{"bias": "none", "parallel_block": true, "init": "uniform", "optimizer": "adamw", "warmup_steps": 369, "seq_len": 1024, "dataset": "wikipedia_en"}
Each number is 200 + 30 x the weight over the matrix's rms, rounded and kept within 0 to 999. Layers, rows and columns count from 0.

# layer 6 MLP down (transposed), 896x224, rms 0.0863, rows 292-306, columns 112-223
213,177,185,238,197,231,147,172,181,183,181,231,209,224,232,173,228,242,174,194,229,234,165,258,188,254,201,154,203,234,199,203,277,208,246,189,183,176,242,203,139,181,179,158,172,253,163,199,222,262,209,206,230,197,201,168,255,186,215,228,230,213,221,175,190,190,166,187,198,172,165,201,231,151,211,194,170,180,205,223,189,199,188,143,252,175,259,164,227,171,228,171,214,178,215,200,235,202,165,176,228,160,191,144,179,163,218,180,189,250,179,176
221,191,268,179,164,177,223,81,184,226,210,226,222,169,253,210,221,178,170,210,266,231,218,154,217,258,148,186,204,163,189,210,180,212,216,226,249,130,181,194,155,246,234,199,178,182,203,135,160,215,237,209,212,233,223,184,214,171,179,217,195,208,211,180,260,176,198,173,296,190,227,187,153,197,163,187,206,235,179,233,147,200,212,218,187,240,230,160,231,175,156,265,226,210,237,196,186,158,155,175,189,187,194,201,167,176,245,187,194,206,269,183
180,212,189,251,213,223,199,233,162,214,181,215,195,181,173,176,179,237,177,207,214,174,157,232,218,216,232,185,206,191,195,180,174,279,158,193,176,228,191,203,253,254,176,202,261,161,186,179,220,205,214,155,150,219,176,207,169,187,185,195,157,232,150,229,216,242,251,190,220,205,200,217,214,193,277,168,199,216,187,174,183,196,180,242,197,193,196,152,242,211,164,225,225,153,207,173,216,206,263,167,155,204,165,216,190,249,268,194,131,236,219,188
131,174,129,212,186,176,257,173,227,256,225,184,220,190,257,188,184,223,163,241,205,192,179,206,218,189,224,162,238,219,224,197,144,160,208,171,188,169,226,245,211,199,229,209,225,236,162,211,148,239,170,143,221,230,241,149,272,210,210,166,214,213,235,214,119,207,181,221,118,185,221,227,192,166,210,231,157,177,169,190,210,159,226,226,221,217,189,195,216,222,149,177,165,213,279,205,220,207,196,230,144,193,203,153,275,274,240,221,123,238,182,195
207,214,196,121,153,198,186,185,159,230,208,218,184,180,209,238,198,159,210,200,192,220,191,208,211,191,233,215,207,214,215,210,212,166,205,172,229,202,244,192,174,213,199,184,198,234,255,234,171,200,205,215,240,268,195,175,191,276,178,204,197,241,190,166,182,173,219,176,157,213,199,187,188,181,195,206,170,184,194,221,225,197,195,247,283,223,173,174,232,151,188,180,197,219,197,196,183,231,207,164,173,165,204,246,239,156,212,254,191,189,243,178
192,178,147,223,211,183,203,252,191,271,195,220,217,177,204,203,193,168,213,217,209,205,120,288,233,227,200,260,251,232,210,247,226,211,175,144,208,220,182,216,181,204,218,201,170,241,251,147,179,219,216,168,250,204,216,241,235,195,187,198,205,197,185,195,163,202,168,167,201,178,212,206,138,255,161,196,258,186,224,207,157,179,171,181,204,157,230,240,173,164,208,244,228,157,229,117,192,248,189,199,218,186,241,225,193,208,238,178,163,185,205,266
187,162,185,250,187,208,197,173,154,203,208,200,189,187,207,185,204,217,231,219,162,205,235,128,194,246,179,178,216,231,210,227,236,171,218,184,210,218,166,179,193,222,212,245,239,207,190,225,202,201,235,224,205,181,183,178,182,225,168,187,174,197,218,254,227,174,198,183,208,180,180,212,194,214,209,202,175,215,176,195,215,203,222,188,183,201,168,166,176,196,187,170,169,194,185,223,184,199,212,184,212,199,224,232,170,166,239,186,188,194,204,224
256,122,198,177,197,140,217,226,218,174,193,216,166,233,182,184,132,226,234,227,199,170,176,238,210,249,202,170,254,146,257,196,181,193,158,212,281,227,213,267,204,263,130,200,208,182,196,111,183,269,240,229,248,226,156,243,230,202,230,170,192,175,187,135,192,168,188,168,131,165,260,173,228,236,235,175,189,239,123,239,205,226,223,253,239,234,158,228,294,170,222,133,196,184,187,239,154,210,170,211,211,214,153,167,135,202,190,195,153,178,209,184
158,211,156,155,225,217,244,155,176,238,197,201,144,220,221,163,244,187,225,225,201,199,198,279,238,149,187,202,237,197,228,170,221,182,184,196,178,141,190,228,198,227,181,172,245,205,226,211,222,174,164,225,250,230,164,237,230,217,214,249,181,189,237,218,191,183,216,244,112,205,236,190,175,178,193,215,176,178,170,175,163,217,190,211,243,256,230,234,181,174,185,157,191,226,123,224,157,268,207,154,155,219,227,209,225,259,222,242,232,232,208,180
203,221,182,199,251,187,226,213,223,144,176,228,168,206,187,159,265,193,161,165,163,204,215,214,159,207,201,234,276,226,241,170,271,184,187,193,174,212,228,200,176,205,198,215,192,219,197,176,194,200,178,163,198,224,185,224,221,222,192,155,182,186,146,201,129,243,215,182,247,246,127,275,190,218,189,225,182,175,156,227,188,195,194,164,195,126,182,178,210,200,207,145,233,199,177,130,176,99,159,195,190,204,219,235,177,188,136,159,212,228,180,236
168,177,191,191,172,183,191,183,172,205,217,218,178,208,198,172,189,219,232,187,234,215,193,253,161,184,221,214,170,213,176,141,210,203,190,232,221,126,222,204,248,164,205,177,180,207,228,216,253,160,175,221,163,212,182,229,208,178,198,229,203,235,200,158,216,191,231,156,229,251,205,219,174,190,179,165,221,194,172,193,194,208,213,202,198,177,211,205,210,248,172,182,192,185,182,154,171,238,187,206,209,215,227,200,181,216,208,185,281,226,185,172
158,172,231,251,219,164,242,179,175,215,165,182,222,140,197,206,209,181,201,210,192,193,236,209,225,192,200,223,241,185,139,176,208,196,245,251,139,184,173,214,183,204,236,203,223,222,235,222,237,224,212,153,183,198,153,189,199,184,185,159,172,194,181,225,224,186,212,196,238,225,180,189,225,239,204,192,155,192,205,232,198,195,172,213,214,243,171,193,211,237,193,200,173,187,218,236,194,210,254,238,180,181,176,225,234,149,162,210,225,170,214,236
229,259,189,195,212,167,210,232,177,201,216,161,198,200,188,170,234,213,242,199,195,182,206,280,210,235,234,186,191,256,180,183,163,223,227,231,241,217,161,230,226,181,231,173,136,128,193,203,136,173,136,226,206,222,182,236,197,202,164,214,141,205,192,267,164,222,198,223,137,162,212,193,168,176,237,179,195,178,234,258,164,188,207,227,173,184,197,224,169,200,155,231,234,159,222,166,192,165,184,172,230,246,240,179,168,166,218,229,233,249,134,173
212,174,201,214,225,184,251,152,242,208,205,225,220,168,226,185,182,191,224,203,164,154,231,246,154,137,169,144,246,161,224,204,211,203,199,184,206,196,234,170,201,186,149,242,171,168,197,188,201,174,252,195,240,211,193,234,193,176,210,172,224,197,166,208,263,184,218,214,200,214,168,206,202,196,175,171,222,192,198,187,214,158,252,185,187,291,174,175,174,164,258,232,246,209,218,197,143,131,202,209,182,220,172,180,160,133,185,198,205,183,232,214
171,221,212,197,209,227,165,209,177,140,202,218,194,244,193,169,209,169,190,221,214,158,166,193,109,219,194,172,153,174,181,218,242,221,180,228,175,207,180,158,244,208,192,232,199,153,225,170,174,158,228,218,240,184,213,250,222,147,212,136,260,161,193,195,224,267,190,211,152,215,181,197,155,211,222,183,209,157,175,268,144,183,185,224,227,253,234,223,232,213,259,232,231,133,258,238,192,207,219,251,240,174,219,228,192,151,162,192,211,195,207,188
# layer 6 MLP up, 896x224, rms 0.0809, rows 293-306, columns 112-223
271,219,132,201,203,201,215,149,184,208,218,128,206,191,196,160,219,197,207,206,163,184,269,199,139,205,202,202,214,216,197,225,239,241,202,201,221,183,230,228,177,180,231,182,147,180,192,182,223,177,146,236,218,172,154,226,245,196,182,156,160,210,180,186,181,224,165,176,193,224,239,183,235,258,189,166,214,238,221,263,195,205,157,216,236,164,254,182,254,173,204,203,255,172,206,140,221,228,213,226,278,281,173,178,212,170,165,200,198,202,269,189
205,187,159,203,197,233,180,256,237,202,171,221,215,203,221,211,232,236,225,243,179,211,175,208,223,170,210,158,204,207,206,229,185,225,227,217,172,217,227,153,251,217,199,167,177,184,186,219,118,157,193,222,195,189,184,187,181,145,251,208,212,193,223,159,225,194,160,182,201,212,248,192,157,166,239,185,141,138,193,237,213,213,215,181,178,157,222,157,175,140,188,183,198,215,217,212,197,160,149,218,207,235,197,264,208,141,189,250,202,189,204,186
191,219,126,157,170,262,188,201,202,237,192,204,186,217,206,117,264,179,137,207,199,161,234,204,187,212,211,203,198,205,241,211,228,209,214,224,154,180,249,190,221,243,209,194,224,131,203,212,193,141,170,242,202,173,191,191,184,131,232,251,188,191,171,201,208,196,205,238,158,239,245,187,162,219,220,243,206,233,144,216,210,195,217,249,170,187,172,192,167,206,181,235,222,216,193,172,159,211,225,235,198,223,141,234,191,197,165,237,166,143,230,224
230,194,173,201,241,216,205,255,236,205,176,197,208,180,146,184,196,207,174,188,193,187,192,229,221,168,202,216,240,244,195,199,173,134,186,243,170,161,189,211,192,195,192,159,194,198,131,184,184,221,218,174,192,217,256,209,201,135,260,251,219,186,210,221,211,213,151,212,208,251,195,167,208,221,218,210,250,163,193,195,225,170,216,162,228,199,204,193,205,160,213,191,203,177,202,157,246,136,127,174,209,245,272,208,192,206,217,156,224,220,200,195
272,251,199,204,162,229,225,193,188,162,173,185,168,180,259,180,209,230,226,190,156,217,238,211,210,205,224,153,252,192,202,284,195,215,183,127,163,212,226,207,210,224,125,212,198,196,161,238,167,186,208,195,189,207,254,185,244,219,182,185,181,235,235,210,155,198,241,176,230,228,218,173,188,171,179,158,202,195,228,204,165,157,182,194,220,179,238,172,214,198,222,192,226,213,211,244,191,199,188,236,216,204,197,206,279,200,173,160,207,200,206,189
187,192,184,138,199,208,193,217,188,219,228,210,162,184,172,168,185,196,199,202,208,186,177,149,160,155,201,200,168,212,226,228,161,221,159,254,126,173,214,217,207,200,208,176,157,233,179,199,198,188,181,161,192,225,201,199,188,219,231,154,199,220,198,153,162,166,206,190,215,207,190,172,173,168,178,219,186,175,224,206,176,184,216,180,203,181,200,196,224,174,235,211,210,219,218,201,205,212,162,164,186,195,238,163,224,238,183,209,220,235,194,191
197,215,196,121,241,220,199,149,211,235,202,155,156,217,132,135,186,190,216,270,203,177,262,207,227,246,193,245,179,215,188,164,169,192,161,171,209,124,181,187,211,221,240,208,166,203,171,257,168,150,202,258,207,211,219,174,237,194,184,243,220,201,221,256,115,96,218,180,206,187,199,209,188,254,161,179,182,150,201,197,183,172,238,233,191,195,283,197,207,217,180,244,253,216,219,218,193,161,258,188,185,177,214,173,219,194,186,206,144,191,222,193
185,238,233,161,275,166,230,214,222,229,211,256,185,178,167,180,226,207,179,266,201,204,205,215,137,189,203,218,221,186,209,162,174,157,209,222,213,211,150,153,185,231,212,232,254,186,210,217,219,191,227,145,241,178,186,189,187,145,190,293,198,126,205,190,211,248,191,271,142,211,236,180,172,219,197,207,205,185,167,153,145,115,139,227,284,180,201,205,203,111,239,202,263,198,208,153,202,139,167,156,243,258,248,203,246,222,130,177,228,187,227,211
245,226,204,126,229,189,196,164,218,158,168,151,188,166,157,198,212,199,169,231,214,183,207,219,270,209,196,195,145,219,198,206,159,200,209,149,226,186,144,211,209,170,230,211,210,179,160,166,255,202,159,246,254,190,167,223,208,172,253,192,228,181,205,203,226,180,209,209,198,207,231,185,192,222,207,194,217,188,169,216,215,228,156,211,188,202,217,194,247,218,213,251,187,215,169,208,217,182,168,223,206,177,207,207,179,225,224,237,148,186,201,212
233,224,144,199,195,261,197,231,231,154,182,198,177,203,175,194,176,150,139,230,176,164,185,213,216,242,268,175,213,193,186,206,216,212,227,163,205,207,210,174,215,196,235,206,235,182,180,235,138,213,228,215,241,182,239,231,206,216,196,184,195,165,191,167,202,158,164,182,176,168,225,168,269,221,210,189,175,233,196,241,166,210,190,241,200,256,182,199,259,157,252,234,217,197,209,218,212,142,228,218,196,201,200,213,257,212,183,229,179,141,236,220
204,198,199,172,207,240,158,201,208,173,201,223,177,210,189,219,167,235,175,224,166,186,202,244,160,167,174,194,210,189,224,186,203,180,189,175,227,181,204,174,246,213,157,200,217,184,136,197,191,165,215,214,208,202,226,174,213,214,196,205,232,207,226,162,183,204,155,196,210,250,201,239,205,180,155,229,230,188,193,227,192,154,192,157,174,187,223,202,194,117,185,216,208,222,207,189,178,196,182,151,149,212,180,245,189,233,176,182,150,207,207,179
193,216,192,185,218,270,206,168,180,204,177,224,185,222,157,209,244,222,157,238,209,204,215,183,188,223,225,204,163,232,191,184,246,190,185,138,183,215,181,243,211,206,171,220,237,152,211,180,205,178,143,218,233,141,217,187,185,149,280,239,203,183,232,195,230,215,139,216,195,161,243,165,170,165,198,166,207,173,173,181,206,205,207,224,207,169,184,190,188,181,190,236,171,249,193,239,263,219,177,254,173,173,187,226,200,222,210,194,197,220,187,178
192,170,249,234,225,201,243,273,228,225,175,202,205,226,204,154,177,203,198,180,197,212,228,214,222,256,218,230,177,227,225,161,234,172,229,205,210,234,104,169,194,213,213,196,213,175,202,205,210,151,201,229,165,174,155,218,199,194,203,242,187,216,194,239,210,215,206,213,138,253,234,155,194,174,221,189,194,224,194,239,141,211,200,209,177,182,146,229,222,183,238,221,217,164,116,165,247,220,146,205,223,181,205,167,186,178,218,186,215,205,203,169
155,175,208,230,180,195,178,207,174,181,169,179,184,163,188,242,196,225,202,173,176,232,176,230,177,194,247,145,238,232,228,239,191,200,150,210,170,149,145,215,157,212,230,183,155,155,218,143,191,178,183,230,194,225,152,229,210,211,214,208,203,211,239,220,159,236,200,199,227,232,233,164,290,166,125,211,217,169,239,261,236,176,168,219,198,203,201,141,259,160,231,219,206,225,212,182,247,232,187,186,257,254,191,185,147,214,190,231,196,174,195,197